From a checkpoint of a small transformer trained on Wikipedia.
Size: width 768, 4 heads of 128, MLP 3072 SwiGLU, vocabulary 36925.
Architecture: LayerNorm before each block, rotary positions, no biases in attention or MLP, untied embeddings.
Training: 899M tokens, 3431 steps.
Each number is 500 + 50 x the weight over its row's rms, rounded and kept within 0 to 999. Layers, rows and columns count from 0. Numbers have three digits each. The size before them is the row's rms in percent of the matrix's.

# layer 13 MLP up, 3072x768, rms 0.0726, rows 236-245, columns 576-671
094:518484474497562437474501519502533559528565492507541462485521409470539556487472416493528472556434378417439463487461502468605480510418577538514571486613582477470536482464519545468481620527493480511485511468573436502531471470450422516476416498554475505519465490539434510477503491570568452499
099:440463454504567508546460395618400513557553592499581518605457536510401595542474625486519544476367473483448473565531438476500514469529452429542486529527431446522526568503389600455558498476491378504502517582540612514551583585524517527509478484524505512447597484497455503549549469486521476437
105:498420544543535523542483535539578514423501509487611497523485582503493469469532589578437469532482446368458520486563518535554585474486551400455494551483518509421568501524488511457525506576531461369495538553533491521520538433467569460476463496430445477586521483595416456444433487431434587571
095:451535432419522512512505561551549369468467549389413598466462435522518389516566499459536587403490447597464524579459445516554513523480492455466433472567533467567457526467487479456505445437513467511420497559485554419520549536537469521465451357600472491441511530491529504478514488420426483524
101:516497533533541436570549527583453499575603500475489494464638476614463471469430538506465499468427521501428509513505547510485608555638434571450511535496569487525493415541514470433431427458510509476496492516517415470472572524474509515447464509472522431553478526597524570552492549452491569552
095:467524508487472492462518550571489610499477554634523564599495490488507476607507522560566533519515423510455452552485498473483627538550428451436479512541504485481512435442437532479525506542452546525558500481487491576512461495556521524456496569529518535474494554545445557491486537591456469496
104:537404489487517579510638485586540497506458520518496487512459537394493522512452467494488497513488457572425507490430514492576511498526445524446535517515494406538471462518488554533532586558518499515600451466463476574509483515477526544467552518440404546526484510517535456464444540493480505445
103:493477529437541511464452453500501465478518548540541489460476591517445555354530527504586514560448513585509463516523491504539518548478476464489481501518510444551518567425486501529476561517588496585493542515469520412462515521470487477477469457519512542500514462487564526526591531521475592528
097:498527496476491552434386447432429534476494579500529412466515513406484481511521473451466553491539504431454540481498541546499448600511571450505539453467540429486476547432491509483520555510422502466501552511460429555497577506498586518469524566469524419561535520462420609549421413446418461538
101:517600492559455442525492511532470514469422457477489466440504547643448500424477442530434546521532543543577572433524494513516473552486423478528536570456506460544426555513500530481490523539501494437468457521498404512390509461456500481544435504516552477552601485475645519451497599524550568522
# layer 13 MLP down (transposed), 3072x768, rms 0.0683, rows 236-245, columns 576-671
098:471480513530509493506441548526569489507526572539516551461446515471488498447486582510494536455451550453475467543484487458419550502423471441465514460422498418472505398582465487451506501452446477514478564536494432557499475466513458465474483483472532546524467528529491448512524449498466520519
091:554534462526431494497464488514494379587537521478533519510506483460543527560548532485506517509473520525534508587487503525474524412517580454471575473525506444450528380486542520481553469456483506465489533439502560528508522513504512436582525451482431489540475565475488519392536485482456410530
099:584526525458525514476484513448497461476529512504396503452573495520496465568392428507542519590490385468429436478528510550487458529453472545494531444530549584502540532531520470558498500534500543459578508398480510447511562394469536439471467580478483440531518497516390526617450490519487542445
093:445542397451561477480507485454558523579442396480588414494614505569500514457438495407582409418562461541515533517556429612568461492419529557530543464461496475509482589493495459487461567519483519414450441456524502527638421589512466505538471457485478513550539520517468590529519501425482512461
105:479531520521458469510558542613479554435480462517508511466536485484492439441483404580450481494544417552431546496458527420525488455492469467569466460468542490563506606491509522584460529480511482483499434573533514468463487459482452445512387530470467528440496439465542480412500551518427487481
094:565439472456518545534579515439414489514489527547541478586529461545521662577511503515491575489511527415569526606455463522445557589450503536492399487575465477573528413526519443472473512431458506388512630476494450468452451482544458511543497536505512507420447489522545603416376412556521423523
104:511527479503471499539533597523523479564476460528479491463538614457552549388427463434442424416558579424535580476524492424490438513584502457474430457456388558602528502523525462628512498583547499466492415555575528548438532480440554480564483533594583507531497518543555548479525567574488581405
100:464595490493464498470466498462500566423534542533472555477470524512436377472535459525534489565611536494460589476483446512465470505498520490404418584522512521536465449600580476452592480497458528454474474518505500469442426480453460417467532510542525576503448454526527547457525433495502504547
098:576424571431468512436509439498459570483473451561478484482381372500554581495455441480532503420523551444418480502442401532477446589525403457545489522401546451477460526479461511510461488467492571601530423627384453511437525568433434517485467467447570454496451429553502558504448485441575581534
100:446476526464455517578506507459487548470478518489488509506509518504489479438502486601525438533527503413487464451582472455443528469499510461492441502452474521466493597553457510532452563490537446471505455451564470520467462422500510513448542464480492458500497494568539478621464432516506536497
# layer 13 MLP gate, 3072x768, rms 0.0688, rows 237-245, columns 576-671
101:495520448531542485532591494474529500471413528522522481559467395491474516518465378426560508490481494519477452600473412518422491425444482476564475547519495470523443522414479570523557500494500535404444577523460530560495486534564391485461572488485548481550561574431462430457531411490556468456
103:494554488558475496534514510483549456439456520529480468503514433458547451422518533518482526626522459402512475482459470475471550551527478449521500470505374440454407525471542462533449590497570466478514552505581575470515553467514526586523484499469482455549466354496570580576411455474538587585
096:538534528558571456542556529583473489562516509499487485456479509507480491499561486524601557530499553543516498513553477490590431572514532409514485572475513559550511480547502573452506531563547532505519481472436580489581512489537423512520507514560517476455512536483496530522478511566497457519
100:517538526533541520367547515522537436431551484484521547511351461567510540485523483533537554449484494550508567523502485463466467557466502471530470457512532536481442469457511542460507449406564526547474515466492459537603540541481436534496536515413531534518559458476546460548451439574529537550
100:535543560499544536526505524450438494535506471533571576497515479465481524592465478509521548479546533488380536519486453544503449495488487528577454472486492520413552481458477481507475509419559490524475521528382576431521455516533493559518532620508432546472510461538522544541513384442377544506
103:452449432534481487535466484463469582465592444431470489464468441558461483478481486525456366496517438454499630479513591543515599505560503470493462561631569529442487551461509381492482445556556443484482434458503465472579480554505498425511492455558457502512535543550437568569515521564510512443
096:586465509507507544565604464429519609487482415542466557424490539586440489520474521536515477448501575527438433484393487550460514511507566554430520494476552502438482545620453493524542473451472510475435511551515508500499430484516433499544592400489531410493452560508495456419503477429582460436
097:492504485460535550457508494574414548436368569469480455513439538485446431475454490485516591604487431500542515434515541497486529447478522526533458497434524475447565452437568510473554496463455492554466547466435499563522469488557593476486585475419469490479577631489509492449552514403441471526
100:447495601435563565475417526459510602551451492498447514517476501430423486495434480418458474437558515509526469441499464458487480580573474473449615491423542463513502454468474464429565555522514533525565487454477545605450465450504416470480463536548457569437496524525475472494481416418510441458